config = dict(
    num_hidden_layers=16,
    norm_place='pre',
    norm_eps=1e-05,
)
Each number is 128 + 32 x the weight over its row's rms, rounded and kept within 0 to 255. Layers, rows and columns count from 0. Numbers have three digits each. The size before them is the row's rms in percent of the matrix's.

# layer 12 MLP up, 448x224, rms 0.0972, rows 139-220, columns 0-55
111:110122077072142125141136143133092152138153142162173129117118110128096179154118153151160155153093130141103098131119099101150087082119140139152102123160148050110093136150
096:105151115087190102133051137128147115098130107084037128122085155136151166116102121175067134131163120137113106154099129183133078122100156132140081140123198119172065155107
095:079145148199193173161128069088160124102114164116145119107098161111133128176085089121054163109100098126128130147200088130080076125151061123157128108183133104155165137095
111:175087157141152120089095130146110164094140116162104052128162129066175060097096128197097046098156139123156131139107176168151170101161093134180123155095116142070066104140
099:093122175101105101153162115155091133079111108125132097156151170056095127139132150177117110135089138139114090125141159130102149148081088089150133149125141084162131150152
094:108119156176117137112204083073144129064147121163184132126159115136136170136064167121132121151144153152112148132147133103176139152124119135148101096147171119189143093115
097:112103155234145089098099128117163115149116179140091145127126167106123126135183065110163097141130178124138077090126155073198168128136181131108132112119147098114133101134
096:087100136109148111186152111129174145117112128186147172074094105172143147104124123128116139170169122160132106182110159103175110101109090082118076125175225055112124164147
095:108082033196080069151102132174127098112130116158138067105140180105158163123158050142128116098169142129095087115147153152132091162071104160124100096150080143102132142118
098:109177145130128130103113101140122153075112164098106161170036132119172115116186101140143118084104084167125093149090137131134130081142144135128082110178177085144128110122
096:060161121079130170053165127128088127118131129118146140125115126095156109123142116135124139150141129126106095158116141108051135169126132074077075130139105093166110149093
098:176093146056132154101147106134136162155117126136098103066059072099197151104171117101138104141140109139105136152151121199120133164151086211134113098165111104150176194093
100:151063105151097159135070110165105106094148154120123095104111175131137107076130103143160103149145119147085131057130123101128126122198096111164157154177176084085106144093
111:031172122091090140171158177168133186100172125096139136075083116092125126144179121167199109179142121096123128114047120134145140106097077135158117135125142137087137152142
102:071090149097121164128199178158128143109117109160070161120093152064182122106117089160189125118119111088163104105107096063121136143117130130196144154083155156137072163073
103:089151122184114108093124146140156160192159122085117128180121069102146066159169134143124135125146088103112138129059117141128168168150134160106104109173144125160134095163
100:138115143124200152176124096042142141177147128123113084138114181117109104162153205141115080106071121172094098097172112123153074163077099099129156105109112118090137141119
104:120137155147146132132116149103185087119099091059075098112113136109169162093137148140126170086143106096110167100132155147181176134128122137103133091105175125101177125143
102:151155125138099159103114085114184116160103130176091098110070203120090114155175136165139109148166114101119162148088156105129124095118140141105100085159152105127142093112
099:095198105130165157115219150137128124157164138072155129176136076115180144104142133119093073162079075116129095118115178151150168120115146076105139148180170189139144148092
095:126131152167142128121203114128120119080098126162146102124140152127150148095104118140155145068158137195174139154103052129138116140169100151106143180131143139101143162181
099:115142176113161092104116106168127170123121110147123107145084107100116159118142122119157106181146152077157101133151126160121094116207144135121161120122074170171103136098
100:134055171135048144115126125184151124118070086062131121100149155181080200150130122091140107121105111169107191138185118079146148110142157098168178156151178098119130119085
092:116188152122152128083130104146125146146144118123122142183060129129141136155121091129119110148099119139129139174138122130082132094146148138079130160140110064148087158148
101:092156024175152117141055130124138142157198067142083118117147109115107134082165140145145158140118091084087105121098158135119088107171155123125151115104139097079076089164
101:052165128081113143122144144109106136191147073168094128147114151094069110092126150177142171140114220162088086091128125116079106170115145122117153160145098114119150098132
108:151108130129175117116105128111167103107138089172148113120091089113132115112089123108186140133139135077131128112122130139136163139165113074156102131114125135108150218095
094:157133096169144117051109124149128095192123071174167083074087128110135152167110102124111160155086127147083145111156132173077072086122091125114164200185134162116126106175
094:124146085093120120149113084065120146158122157173149162156144173109107095122075148112135111110096131135047125130119131162105132160151101139116122174137150089122156114152
109:121148132134164117060152130151157116106181090149069095086078177143090110054131130070206137075105121122120137157182105103119131114159080151098058123137146145118090076107
101:108167128135114072094160130150136064106116106098113157108116116080124132098084149106110142146062101090107174134181157134172071088115143120109160078146096160101133124154
108:158109129212086140162110192110075137151101063136077145118176171115073151084084099118147087133073121045125158143104087119065096150172147173131151121099084144092086143215
096:138149145116082117140122142123113136106143116117101157168135154123127086096101150112168179170161129192119142124154076120128110101144121118166144151092147164139109114168
100:144112154100165131127204125109137116121226159137133143136148098173172098106158107070153177128095082191145113165172140095128155090088142107132144106150085111032091132115
091:103134118079116132131131133183194137139130149102154137134119094090090116104052146178087119166155126146115104146118121101115091126111144102125199101062138156124159130123
102:170116177164096099155112185118103127132078122131211206151144173155155121126134128176130150197188114125112131170206118115117097171122112118125159165118092154144153201139
098:090129153157167117134127098150170143111148135106106130107124112134182091161110180145108163133125136135111188101080132194127089168165139154134104111237136153109074169150
098:115174106107139136165096097137144106091196103092064165144125146143170153170119080157130099137131172129158163136115120115076104133148134076080128146083154123194181122126
098:156107083170167100142126123123112127072107122184134151114144088150137107095101152107149141148117106162116132179069106130110147088175103088112123127147141157159092165108
100:117116204129103165081128066107106124150083147194107133116133132153086114183103168123148121174177043143140103149115168133092114109152156179152099085152129187068171096130
093:087135142104130118118096143160089090135135169134094195158174166149158101146142153150109204124134116146114172148153134104065109130110122152089106127180085134117161170159
095:105222112128107200130139144065116117148145158135125108185076134161172112117115164173135175198087158138158097152149132093116139148105157129116152104118152112068124119149
105:159103143152091080139165187139212122106131161176113116127122160051117102166140146117134098204144162247143097131157185145086135110105101180145046119122112083150094131097
101:136103145101111117138124077101139122163140140168116133111164119103087089104108124126135146166119147137131147104154106163090112136133182156136077120156143087142145077123
104:128102082128133087096126110124108128117150109130147145174169138119146120198153135131106127137149116174143127153143164063047123136135116164124147087121099144135153135163
095:164041122109169102140158165117139132143156156142114178135134134067124098118126121150113153215168082184158096105129124136106193085100059079134182177142131137074112148104
106:166125119128099155134173054121104113133147108132132087146146130106162164148179139156081064091138136139118173131112077131122205120189193147102067100141129180186118133207
102:092126136159134099149148108157118135071038108165134124099146135134131144159112182083096094125114098094154109124134128094110116058142112071110168121175149130162093149179
101:125125124139152159122177156171109095157109144121124124146111151161083148140149131132102139141132136090132106148124175074168106164126155155131107187135122149110125124129
105:154112162131211154126097131107104140139148100142107142121146131077106172122142111097098148162134101094126157181132148100093121076170094066106149118155110094163049168201
097:093163099111161100175125157126167106110112131182166136162136120141126095151153099074178126101138168083055114133153175124151141124158122103117094126088125093122140155135
096:135156119171144091120138112060138108123096080112097125130114127156097123130168150081057200096117143092112186090114136127107063159143111081140096137145093136095116211063
106:198130128136069193071118149079157133113083081136116060119108124136096122143107160087114125099117120132113164138119114107157119156128135090091152133146140137169141102140
108:149109049108170101161077122133157132140126122083130161138091146083106146087111090112102119175150048099162087088062161157110142162095095101116150057096158100142154148159
103:147153130107129095109094147110143064146139141155081156151066110176178176149108165136097124124162133157101142104189085150130071110131073124109176165145152105126145134101
094:124124167128088153126111140114149119102158103097162117127255176195060104111099180130169107143130082137176121151137089091100094153117105083111129159147064156103141096138
101:136136078143118161096194116139111128120188108160092120188137138149118106149181137099137090183106111107113130130146059109164139112133111101095106060143154112139171125135
096:142115190095160080134156147143121161208086150049168159091113103106125112112115099093135085142102115148143093143113177162149113095136164192123149130131152087085179110036
097:098232142163140125124087177064105135089079146120089182146117097165117109086106166050095097174164161124109093102145102109126194142130172139158118162137156141103180087141
088:053166213126088119138191171160170159151129142117160138120138091176136164122104153136093115095146134130106138148119175154167101112115139064094109103106092140127094085074
095:125163137095139095173157118068151145137132140147076155158083094070216111186090135121115120102153098108161179089136145104096096070110167123160133173117145118152142130130
093:155035146136146080077146149106087102134100108062164096145137123173099060167113157105153122127159112191110145105141128195160141199113074159055087156129165106156081176124
101:147190104148080114097134153113168111138104111110116067137076160127145119102158154110131135130170150123124202101175114172185119180061120111168158117153152143095082172142
094:116097094140144160121154164097162108117092138114100148100151159148185184087109087164068114138136145098140106135134163153118087143114178130121126144083062156089166108134
102:173135138122123140146149135119101111106149108190097166145127104128075148094101127119157129081122088065091096140170116146123139078048053150114129160098116120110137148176
099:116173163124105211102155134126062145177152121132167149050136107150117092108132115103113106119113113117095143089158152128145129130108089147121101182113089127141086162088
099:109118118173171116126044129127181101105115125160133128111099128092076126085136088107092132110198143183172073160147128159108146114083092074165047105079092134147115160094
098:120149138068093181140166118137110180122109136069110155197122147157155183167122194135129139122032151125084168139160125117141169142150086110120130152130078139105157155144
100:110151096170085068109113145128131158185141140143078132127095181119175101105136094119171115118112136160134087162115131186161145148144169147128099054145145142077149107118
122:107123126125132097121152091142165080152159157090140083134142101150152111110133128109189151117134147140124139152153170127137105115202146138163078091187140187129119073156
102:125173133108093095104160043085177172096138119127089115097073112116114160139104130111171101093063138138083134122137070178153135145163083135140159104103113153087093131100
095:149163146085132125080156146142174117122130079109073196096116131065157130171144119136124092203081154114148162170157075103145149142124051167170141150164132162111127087173
100:086154052125151135083122168146061113096099120116106096107087119153216124085151068141168104147170119130101144138150153086102114140108168124132134188112127085081111120163
088:135162128163084132122138122106156081093148149111167175169180150122135131100122122128166146148095149114151099112109153100156200153186151129110098097091125119127109165169
098:150110081099091183084108185097126137133110168170127061161135125148174104118094142105118129122129143162117162132177100128072061110093090134120146141172122143182115090140
099:168138181096068140118116136175124140099085154124128137147127091159097173114065147106132123166122162140106106112141178096166126151063089148150127106104155145163080147075
092:198173156153120172120134105152102142118141121158163140123128099174206169155115126111092127107127159101159077126126108156139110125149128148187124116196153167113137141113
112:157120146157127132118137111106178093143092108069138118111162117119145127096105186070092080137158104133159154142157131154154117108195130133107080191140098108060154134198
101:105159111100104127109147108104114142095092158169061155102133124145156155130070155140104135181080098140056167078071108126174116122139080132115122152139146101159068112106
098:101135146143174134144139146120063142089131136141103049149112189160114129085143130186077118056127099140137145132174148083135172130119113118191163149043103140136109098121
108:118113104077132129130123086115124123138119170138135152140165198098140145104165131131124138164156087108167157132171217111131168165137078202096102181188157095157097139152
098:074117137062153046126166106086186093154134125129155137126135140072089200150112140133200141128136103135148137139171155148065173128169131137164081111054137181098076126143
# layer 12 MLP down (transposed), 448x224, rms 0.0962, rows 139-219, columns 0-55
106:116176087082157067113130154149109147171170140124058113142165162102090187155079149106123139099112147162070182142124141157117142159149094142088113154144100075162132141063
096:155082065141128146153135056186137121137130123123103154134141147115147128075125122088150113096170142099134139083128156158130097000142137155099156147147121126158149137104
095:077103182096144132116140084145124108175110105128092121143155137129102125079151182109130123060164115173099122118120171130158136114071163155074151147116094140073137136136
106:132105103054127133067100082150168094125159151117179160175083089124124139094135103169174164110132151155120118118189163102178135103113151176150155112112156126124134110116
097:112151163166188183183149124151109199141186140152136059138060172169146109103044094171110121110178156132123158105177151162119090186112144119149148142146083148133080139148
102:137158123163125123160122127092111072175167148144176115126141140107110115065130168126111107117128193133099138143111102148107158255102107087109140147172077139100133121165
094:132140125122184078123156113136097158097127104097134191140128095148166141128103085106111088102133092130149132194109151084144146092129148114168126170102118162120131117164
098:134163097066069167073118147158118089124145143128125032148160133097065138160148098117098130211089127171164103126177140190116102115135107166118161097129176102061120163183
097:168115139105129149180133117106123135151212132083161093151100097136130110124108155167128168125190098122178204202123169119151107110138099111164179193105093090079107187179
096:108114137154100133152168078142140055097165162063098144141183139107156152138103110130160130112121122060132135138130102181164133061084157167126137130119099144106142078151
093:156184158139101167108134124085108199159068130177154127181126105121057157165126171133195080136098159101109130124186123091114134255137152152143116109108211172145171142135
092:156114138069138110099093166155164111196088138141127129101135172071122190099129155110153150169097099136142145112204089139132175246115130129132143133163154118122141104154
097:114103132096090120148122117119113089130134136145157155147106149137140144109114099143110100109177139117150103129161155134106058017098104193108115120154146125169117151106
106:114117077143097096112111176166088110118179173136034107140169121140114107151123126136124132125140115147082162136059119098070078112124141094103186136154102055135131147114
100:127132155116100111089113153213105172130078130066106128085083118087121182144134176112148109126135181145096117142144112138141158099115084140124129137143133106182114115103
106:154092106119100118117171122119105143192166088078101140064173142111151116088107138159105151086195073084128133186166136127143126109102175143117178181180148121132162102101
106:141083105149156121135060172113142150149106169096143105134135142141164159172086190114112191136096126100161119064111125048118138067096125103064107145124133114131135185092
100:138113136130155081093126160118114081111102130212109157114191124183131122064135058103118080163127085164107154076109137171131131147195093087136090109134109114106086132164
099:119167197173120149152110170120078106178093126102160170084177133153139125150115158125126139098124130180114140142155105128090106169109167138069122110094158124158080180099
102:159135090121184156108123116076083066123172157171148136151157121135128169160128085148099099136170149113173177123075113083065144189117114077172091164124103045139106081104
093:158144100130132131055154150103109166160113097139120080072140106063059161112124109131136164073053156147127150167101105135154111201065112114099125150187195132130100090146
101:081138119058148120125071119125167105150120131065131143161172130107062128127163134111081213154138103109128122142138079158115143069104148116111095178122132106190183140115
101:171149135070086129178196101161088090125109149144110069146137166139169125192132067073118098127173100144095106118127080056087105127093118085082156100135055112095073107134
096:141128199081071119141122123094119107126118156068145107142143117106104125118098066141117122135206125164137064104203108126140151255137147141185104064123130125100111131097
104:152105090146137178179101099132092075160168132126183113175074130138102094093159166109070132130088139090129164097141074106154129158151126170097139121105146075125127178067
101:111092126111162126128125162079147124114145135131107132113101161095152115124132084148144164091115087141140093149088099108097158087072087095070104139121191133107088073067
104:099102131154077170096090082111138074172144137112119124110102107151104113112169136105093065139174106153104156133149145143147154000156092132132144149117125124149132134125
101:146107127152192180090144107076120151141095089097170125168162092104115140051125161118179101100179150121114177133114204136130071175101121152138095103166166184143129086104
097:238155121185139121121137145110147164169141164156122142128147145128101209152103143141127139132158067095191102086127173103129093131134146148128183133144106061115130126107
106:127132111139205109097175089089133132157095095121118129107149126137135125159083095083180058108158143165098079071159125168180121179137084149117130140151164098095108154196
101:165115139142133128160146149110122092145146114180112170099117118123103152134135126171117144056168121133202100139129137139148079061136135092150137108140070172137123142139
104:133067193134156113150146162070084160166139116148139148144110093097130138088072134125123066179088097079134085147077109079093143204147141105119120164121109134118105129127
101:161123117084104130146132107155192114115129156174103096109157124150162126116114121108098087113133110119156150167170137110085102250101111088159146118147147128146060125125
101:121140096162141147127091098133155080098123190130130122145165141077114126164046139171163165111157106193117147160102127161133131154113113160090130122040145145036079122141
096:142129120113081106121176174110134062179103122072072133077100111118178115122099057112158138096115125103137109095137101103132116226145104165131157160117129117085097122087
100:113107138115141096153135108120118115066150107104135068069141152100178091139160092134135108130105166114131136133116136140087151011133168159122085084170137137111123075117
095:147116108089150108173098084145113066131051129152144119169091146071113179177054139157125084180170156158117086113107111140098222108120128172143097123205177114131035123156
089:189132142154116122036149119134102164090116129126154073149118115159079166104108113148089137149117194164120128141146144154156165151141131100200106096162118133102077137105
101:131195111147130122141129122203115151133109141113089142128173147093115193150143126099095141102126129126079112145136110052134131250124152220140106095128133070112137102110
096:042160124099130126125100130074100115135164111139126188083136095116079130127154109146138088107170090154123087083140144119086089121161112109119099080123135123162154148091
094:116099149078081104138079138142099180110143080119143126135130095075139167154084065116122132144171070090134117100120152100117126143199172167084131114101162176140110091155
098:157135148138136076142081131140088138161183161135126113111131141147105147163076135126126072146095142161095151139120137130129141187110198108122111141156146119158087158102
099:160126116099136166090113100055086123139099162099119146147145124083127178144100136116153131104190147082131096149165151116125142142143126074096117141120144143167083135152
100:120112154078087093069094165149121069159150088133124138128132142140126147175168111056109125201124108121091141144128102094118148166071143194104152136110137127155125122123
106:154123138098112131082099121105119092095105123113120159102101120159108132118132080123108179155075099117167054125174155110096127102103151103145122126150141180127167098140
095:099129111166084092091138093152110070090096100100126137154154182163159119096106103101101107129093077162126140126153114150155116078145079111166101184073117119178104069133
111:091130122097067086134136116161162087033088162181116125127180090127147134165106098168109080114169145165194099142163118124114137205145160108062120149141165116108145119176
099:135122138152119164119134149147162076167128111070142156131098102122123155127175128143127067113149116146173118096155157137111070115137092062163120114113114070118127110168
099:068108146100082117120080141143141141084081096132145114115160159156106131094082066166116107151155175196106212162102128117100129147095082139102143120153104132148172125104
104:080086124134185069126140139094095129136110138149149147070097128150099160127122128196084121110117139120172182188088101143125111115172066086151166136149112101115106151208
097:100141089171191144180093083077088112170073110127120108160184090129086142118114183131088135159089142131150081126119057181127130059079182133133167104122086137100158135142
097:143066139180084093119105135112184115147123084154159079148083135065106136107128138129098094142163118065082115155105109196134114062081138136077113122103094101130118138154
099:124174161128117131095113157079135141125178145108156085112122171128131189177137114144111134110126085113135132140131129164134133000110108113132135130130112142142162133103
103:118077092151125140102133133073117086128163122150120116099163113158110166110147162167159128073081145114187097058022135157181131053135131210085124139126118132149113055142
099:146106091158180160106147153085172050111097153133081111160093104084141133147118123076118097113122152176120110128174147147136114221137109149182156076155171119148130160124
092:122117121176128174126108131178144172155143136063112158129046108194089129051090189136143129112102184111143178148104115101157134076131102146102097072124123163112140165113
099:104160118163130077157056125128107126108139115078124118061127159173175199154097153136157094137091066111092182121214100084089102112118073177087133141096117143133127164112
097:139159151157172168094079163121123124123108130135132130129127106092163107178075186142159137135166161104146114092130114157110100073086098110115171118088123097152158127111
090:091211105128086107104153117156128158137102132112074153089158153160164116142082193138130085113114105161128135083127093132139161126129122137090124104120116165110119112135
098:122117079142125184142112129119079051108115144127096115183171104102148148075148131139132162149135121126173149049127099100107151178153089141120097125142178161091092124144
098:138167136081170161137129173067100109161147141122102143160138083124092147115100136150148103122103141095104132087137121115142138133095133087137093183187118136114121104136
091:121143172106090101149127057163137150196110063169124133163115150133138108137138106141119131095134114142141101080096130145160153102093157140083132162145105128116180128101
103:103137174188093099141081064170099101122119106145140076133120134134111131170099114110155142089120130136117127078159134098126163165082111126176097122123096127118128151023
098:101143160118141141129194117101137141144183150118111157162167158082128065139099175088117183144112160109105222102124186091117162117153077142132197124142125146131088126180
103:155100155141120119127113141126110128098121205113160157066155219110106096144165152092097133102062111147140070118099135079127150115138178135136108055117097135119082081108
101:106148086122146122158135088094169059117124141134096078158082128102138030129160137136116138122140243136170119111103158124065134082170104101091156120192115100147058129122
094:081123095152144116137145109147086061097107136137078097126129087175098085078154123127076103190122161124132124089129093121135077158111094110121122100113152105151171092125
101:158114125084077130130162154182101161116123097077159109103140145145181131127096120164110097135104169131100190153132104178114137097085115044151095139123114121150117146108
097:088102114087159141122136163151103138093099120180158149161086113108134114126168125136151135167103161179136140115131102149062124114147156099185200157128152143071133193169
117:145099155155133154102124082126117119121080136160189120142196123076156148106106129090049112146161138142131098126155111152164126082135130147152154094143123109129113111144
096:099129198137080146146117093111134105091027125092151112111136185127127139135152152109144115122123102140109139074147117184096121148104147037106138081093149104108160144148
097:157112139189160106203129136110130122060110107070169018192144079078124075141162116110116113107174142170110081083101173147097092188134134146119127138121147124136077159119
099:107153142101177119091094094097069169125173122086193169152050118118112106128095132169105162174119131127106171147131068172152136210104111093148187114121143183150131122137
090:137139154116083098166142143151187183148110075149109102135116107123128163148153126134052121131136130115089136128129130114119143074149130135112120124123108101087192103112
098:132166087176143152073143160130150113135162173173141067126183157134112167163097103053062139116066145116137127080166113131186129147126062099120158155118084113148086157094
096:152132079130093146154132070128050190115166091090076142158159111130135121126125104132126110086118150088108148117094129104192094101124081135135092129141122150147170127107
091:215119102125120106118156157143138192182104123118170174075091081184132170138140113123149124147090126094171146113160114082103100107117145117136199142175124132119135155105
108:195127148147124140105135115075114150103132160086186141140140130144088119127130127136049105103167090086163134091082154168144091000101109088114136135140106165117112140136
101:159145130148104104099104154184144156177122103147191139128173126179135179096197114174134095115165186156091122115092130199147134091089101127134126146103140127142093115158
100:160094170152053145121177129154128111087050148105193111173187131095086125135090126131116134149150151147104144134123107144177139158121163089113150113098096170137159146109
106:102073087110128174162132085041109108116153161075100163134115154113122105139165179138091119100140176110143158124159153104142179049120126142124191105137169092081162118111
# layer 12 MLP gate, 448x224, rms 0.0933, rows 140-220, columns 0-55
093:094081154164143101096191140126145077097123120151207090160128108121134095167106065160126131173100107194147085090120095128088147119076147111160131161147106132120059148144
096:141193115127082128134121098160148073176123145083145136151147127099117120146161178107086113159150176199175092171115107200142133085117142132123152143172161172066136102126
101:107131127148175123125116136128189113052088158069176174143146164111095142173118088066179224069129135178129165102096123178138108108066158155063108104134209178166120134162
099:146136071128128060118148165145195145153106156120123175129123166141155093147139108129120160128141145105126095182128118119048142159120102103138105142035152143118116142123
105:120125095080157135134144110151134171162189093145148157190129127123166148125143125171120149077132154082143146126117118146177154141132118188089094135129123158171082102139
094:139119159108164122115089139161125159157155165136079142165092105093094153131149100128131143107124143108187157083114139136184133111139105066100135105110164134132163162113
098:093076200166121119157135136095131145159147104128074151192159126060188131059108119157163103141155066179150157102110155119116177107120150075158158085101142118111039084136
098:111155164095115108109159096133158100107136157142092156091158101140107061069123100081109151193145143132121082168151126147145132174120158132096156185177160134121144119055
097:129151173127114122163172101157128038067118154158128127130196145159142139136128120099133088102138127130076201131134157090127119067112171152075154144112108169126099113136
096:099136098090122141100175084110087112101164125115099127114161120141200120066098140113087155130059183144083123133115080078102113173120104137085126111112137152133133169190
102:092105122102100152186078117161097145104128120104124184136095121066129176115142167148118134137155125085057123099087111163125104135117139133113146132113119154139090122157
101:165134151180123082077154136080192141126138106164078102139157107165112115116122117051114136098119131110073129171120181197107163148106143181127094126119098127146166076134
107:155150040083152168146094065113164147120051079123164170098130115120151142113155133144129109135077145148036133206124091102110096151126163111133113107110156140070087149130
107:080139125133118145126133142079171182137148159160175117135183107158092092156112133130035160111138079059086143132155071148137143138129088121174105082128113123130109156166
103:135079116115149162139117111120098091129121136110110108155134125106079114112141145139096138091142183141165143129133076172128093145098087142111117132109121108126096161152
103:117152096086185100163147128128159202090171111101120100142173109157165105110146084142117157137100129098102090124165148111098120125181141120110189141110103114123097124173
106:091126104170188146148070069109149144152115129170176100121113120111137081199139091104117115146113156151155106089146134153077144117117089151166128149120122126177085152113
095:125111117108153145137140126082110168148136042095167162170113161118165139138148068125129151185073157114138083111186128167088116110083095147164139121110157139106160094168
094:095173105129130080101110061167138100140123111181119109121136097107157137122144082109141156075180156131172165173114095146191189058109098102145180149136106184098132116166
101:177142125156080165156193113134102072096144161080155172105130115086116125100078088095164157101098099100133097138078157078134136119183119171156129179176102111112136137082
104:179113118154102140098151120123172166122212094133159173146118157052176118114163137125166120082102085160057109102147164151122136160095109102169134130111136133145143069080
101:184146140217173149123149165164136133121134149141105122100095136144079140136153105152128163129110162134110039106160114183115166109081126081193179145105090153153143181064
088:139165119182118153083127131140132085070118137070130103075159182167146175116154167140077093198125136108174131164105162054128073166143132099169131113101092099080141190070
097:120110126140138149171088147091096143065088128182102126160149103120068149113115138089113138119117117090088129093101107103134108115062117134135080178122102110162097097137
105:113144091153111141134108117063133194140095119102175167153149086112168144099193133113090108147076135075133137168099158143160146083142158108113131144151210144149099165145
102:135165065086163110117141200105159143033124118121155142177113109123090082129200076157080092042131122102120153130116149141190159195097149130150131118109169138144143065103
093:178147149115165108084080084134108144125143145087158101167119123108076131143209055123093113083117122179087146142164090151130191123093057107134127161129130116159086093143
102:169168155096087129137098128153090153141104143114119128102138177107078086160114153156128073130140149121126082102176133128086157157164117141146130088157098087117053109111
094:079127150143141121121127169092118106129151084125149151148086156164152126093120117134128131096070113143078149101102093163114165073096164145111153126104123137120127136139
095:084148158133193147162149157076131049090121174140127147162121184135104126127136103089097186133110120119124113142141163175120086106055138148127170198166154135121094190091
098:151103103179082110145116097120110105150155138130124109131188120159137131104061120137139128173108150128109109118115089162126076083182146162096126122138218153117118195105
099:154121071120186168135095144176104135108164075144111169172097120103122152157130137084140131138146092132081165110122130186124082157102149141152195064129196089151149158149
098:059092132142127117131074113129067076119108108063073135094122093131134095118129122095135176148174116164130117126093136225113093064163147164101138109143165141136113157090
100:107204062137138133124124118173147137150131128044118133113146119140118088140164122141159149121175096169163145121112151070183111136093105089056165182092110095124096167137
102:123137074095129154149136159141188104114158152162162121089149108115136116093137084154132109124084103105072113118155133143110161117118157118129104132084109135127132080147
097:152171124121082090205207143111133119090148148107126210203104175127097081122132123122145112091102161159148104148142128165070145092085094113111157173078126157080096122150
099:083131170088112176128131120113112134131180150116100164214102165142157155119173147124142126131144096064119157098127140179146125145158164066114142157150095132127114181110
106:114093122125129097133114109104125093124155181147108086137121181059148070077146088104166135094145133087166154085166104158066115057101093107137119160132194162082121087127
099:220083181162135125087177162203176139096133140104173128170125157146154076155141132147150080071092133125081140113157128137115138095139111151125131174185124152063176148136
102:083151098095143106102113114114091120129133095127131165135123186108153072180212162114115134136125096103151127132130106051128163124161135143099114110107142091099120101181
093:120176154170108124093075122176136183160166099108068102097170136111123151124173141114130123169086118185088139163100112124137110183052123114122140154158117137151170151105
105:190086132128157115151173163064124169071142128138138118121144146150123140203095128099105150125142122146099052110208100140114153072143119166129108138138155087232185146125
100:087084107123172120123125101150152103201117163167083133156058139085108097114154132068114144107118148171081107188126095158140134130104116107069099201102095151169176196117
097:126090096164148107069088100158183174117132123134181116188114106095118099083103115126122138148181143161139104047135157131122175100108134119141087163137177097128108160099
100:121169166170112157073118111103128195150118131090114103147089073150135079138169092050150171120112114145065092136096055156187116135101119096161050177123143138113162129155
105:140169146119128157143119130144103130138145031159135105088159150132140079172098130171110112115151126132163106104111174158104139091097135146122102134105162101147051172088
105:137088136133106105166111174165132119152119133120186108129140146151059121087139045181117134117104166134074113040099097109111175131109144184138104123116139124160124157129
101:149110086128083138115091105113153090096120140139113078174122123127137097097101082132126151139151089165146099127110105162090089074087138135118145063170163120172150120108
102:104146152157125145156131177111135144146059126163158080177133089106124133085100158114157142110146077122082173123068124181134173116107206099091136144166155143103101061144
098:127206105106131079188129113100117138098087164129129093180128134127111127135136214117102131185082036082176176112063117067077175115104107108085104087051154118152100149136
100:159149114097143116173118097130083145119057146095167118129098090133159114132137132129136124146148080097140081151118157161140143124114089183115143143124128085153130128135
105:061188120145101130172091189101157129151166141176090088103167170116192078108182137186106130122114139167104203127128127126098141167161186169125108150157149059095122104114
101:119078093043090084137150126129115154135090107098150137126162083124146152162087124149141120113153131119068162076152091118104093093132154092127093172103130145187110098117
100:084128151116140082061114133055110095177151153129138138113125183122099081161180134144119117076113147118116113148138104126127171116140123145157154150081125060165114188122
099:167126129157135078074173110159110157137144130070143080116106179173157136108069199126130065110207083112021138131140115145127149098107133072113122117139157128140129086098
101:129144127142077173086112109162172179074094122084157133198090129079180116138177161081108101128164108062045126085171122120156114092161111165109141081134161150170180140145
103:117080093161092126088073112058111188132164159155137094169106155099147144071138134115167143112155143101108153110092111102172125124110095137097153125156098121102203146131
095:120214105143127107135074127143140136083096116085102151115116167130130081123183170102115099095108133136086099146118107118166163157132156113075154097151166113092162092158
093:092135092210104078185139132125142218103146144138171123119120090148160122164079119146156160153177116137166076141174166164151093137127120150159092064085112103130133093138
096:138135108122124160117115114160165088142154084163108168128071107104098152152115079159125152127140136120144174180065103145099142122127114143147181089050106155121171161099
097:050125130162129108118071108207153155110130140154127159103054117107145099093169120146159127072108112103120074138160147177120092128121103111180134151127124164106123170132
101:114062090200117164145117137119118114128095167149186103116065070182127211166085062098107113122139141119164116093117149113161119148143129147151123161120130113152185129123
095:132135134168093119134067145176169164137129063134081186106129084162144132099084097096130165055094091125150120135142202141188083120103100133099115145120113134171145162082
101:121134111100169154121144153107111139133073140163123145185075137114123150109164110087147155102089151112150064105141057099123120089101134098100117134107145170155119142153
109:125098105092141188122112102086138076159195169152153114158099113124092130069114092161133162113162111138184161139176132139128076126106182126109175125125141116093144115081
100:119115142110145152194129165136120164167078152158126141135083128096093189136087142158143124120122131095117085149119161081192114081066098100091140104110128102141023111128
098:020159097115134072115100122119078098139128130139103141138076064143096159078114126068083104113100140162098118172126067137149128140110127182109167159094102126159146094102
100:070077170069146123111185156116160199134159127101091102209184117143067076123129110145141147088115134113110113146128149203112148101085179130125117187137099129121123182157
104:157108120133153171135110151130132129087146102162124172140102164090139078115141094160068159093144123181141142120072059156101180103055130115119160127071140096100109094111
103:120095120125129132153116128116164112128096154178081080124185113122047120132136186084139138122089072113079172134161142148144163123100117111111158142172073094138111214132
099:099101093109149105123115174159117142072159097126178134148119121088141163148080116130115116119172160144126103092080128146159107101175117139136111108118152031166149115083
097:076120133183118132120084111098141118146115122141119116157127134160119112126128098111169233123085120123174152176155204124165082131205135091184155145129111174132111101113
096:118177108097116123115143139147147145159161132126138163130177144134112129137190119085110155137132124093118119169128088101161137233180142129125128098100112120172150146142
099:129082055164166109127184124103174129162158180114156145160137121127071124176102101162166146142105113080150137108177144176160140087094117116126158154100073117144140092153
099:048116130093146134151132130165107159170138054100107160128125130121169099145165186160092138163174137164088121132120094153121086108158190132124120156088156163189138141125
098:165163106155131150136123113161122145144107119097158106108131169168201139075149161154144124115157183147134124125134088103150144098098114152161080130095147115109157209174
096:113139120151093144122094129151111142081195134149100181115141128161076114159152146159076149137133168103045117102128132098032121123119137156112123114111140109151126112168
103:084174078151126053120086102116156207116177102105149069096142145182079101088137161186133138214144121149156147222107083079144091108141140122158137108150127099164160088055
101:117158201197111149111119126138148142140197131128111133124103135123167088081078122110170111094105101136119127136174122131125093075142084108155095074138072107135146176101
105:116084098135173117143098095150113077183160130139094087110113145159129099113085106099125139089162097078121147199120153040168072072128079108139151120112119112120087133191
102:206138105148142141193152153134148171097119117088127102097090097108161110143116133115121144139202150109072141092130081105180148153159072144116110092122114156119158146096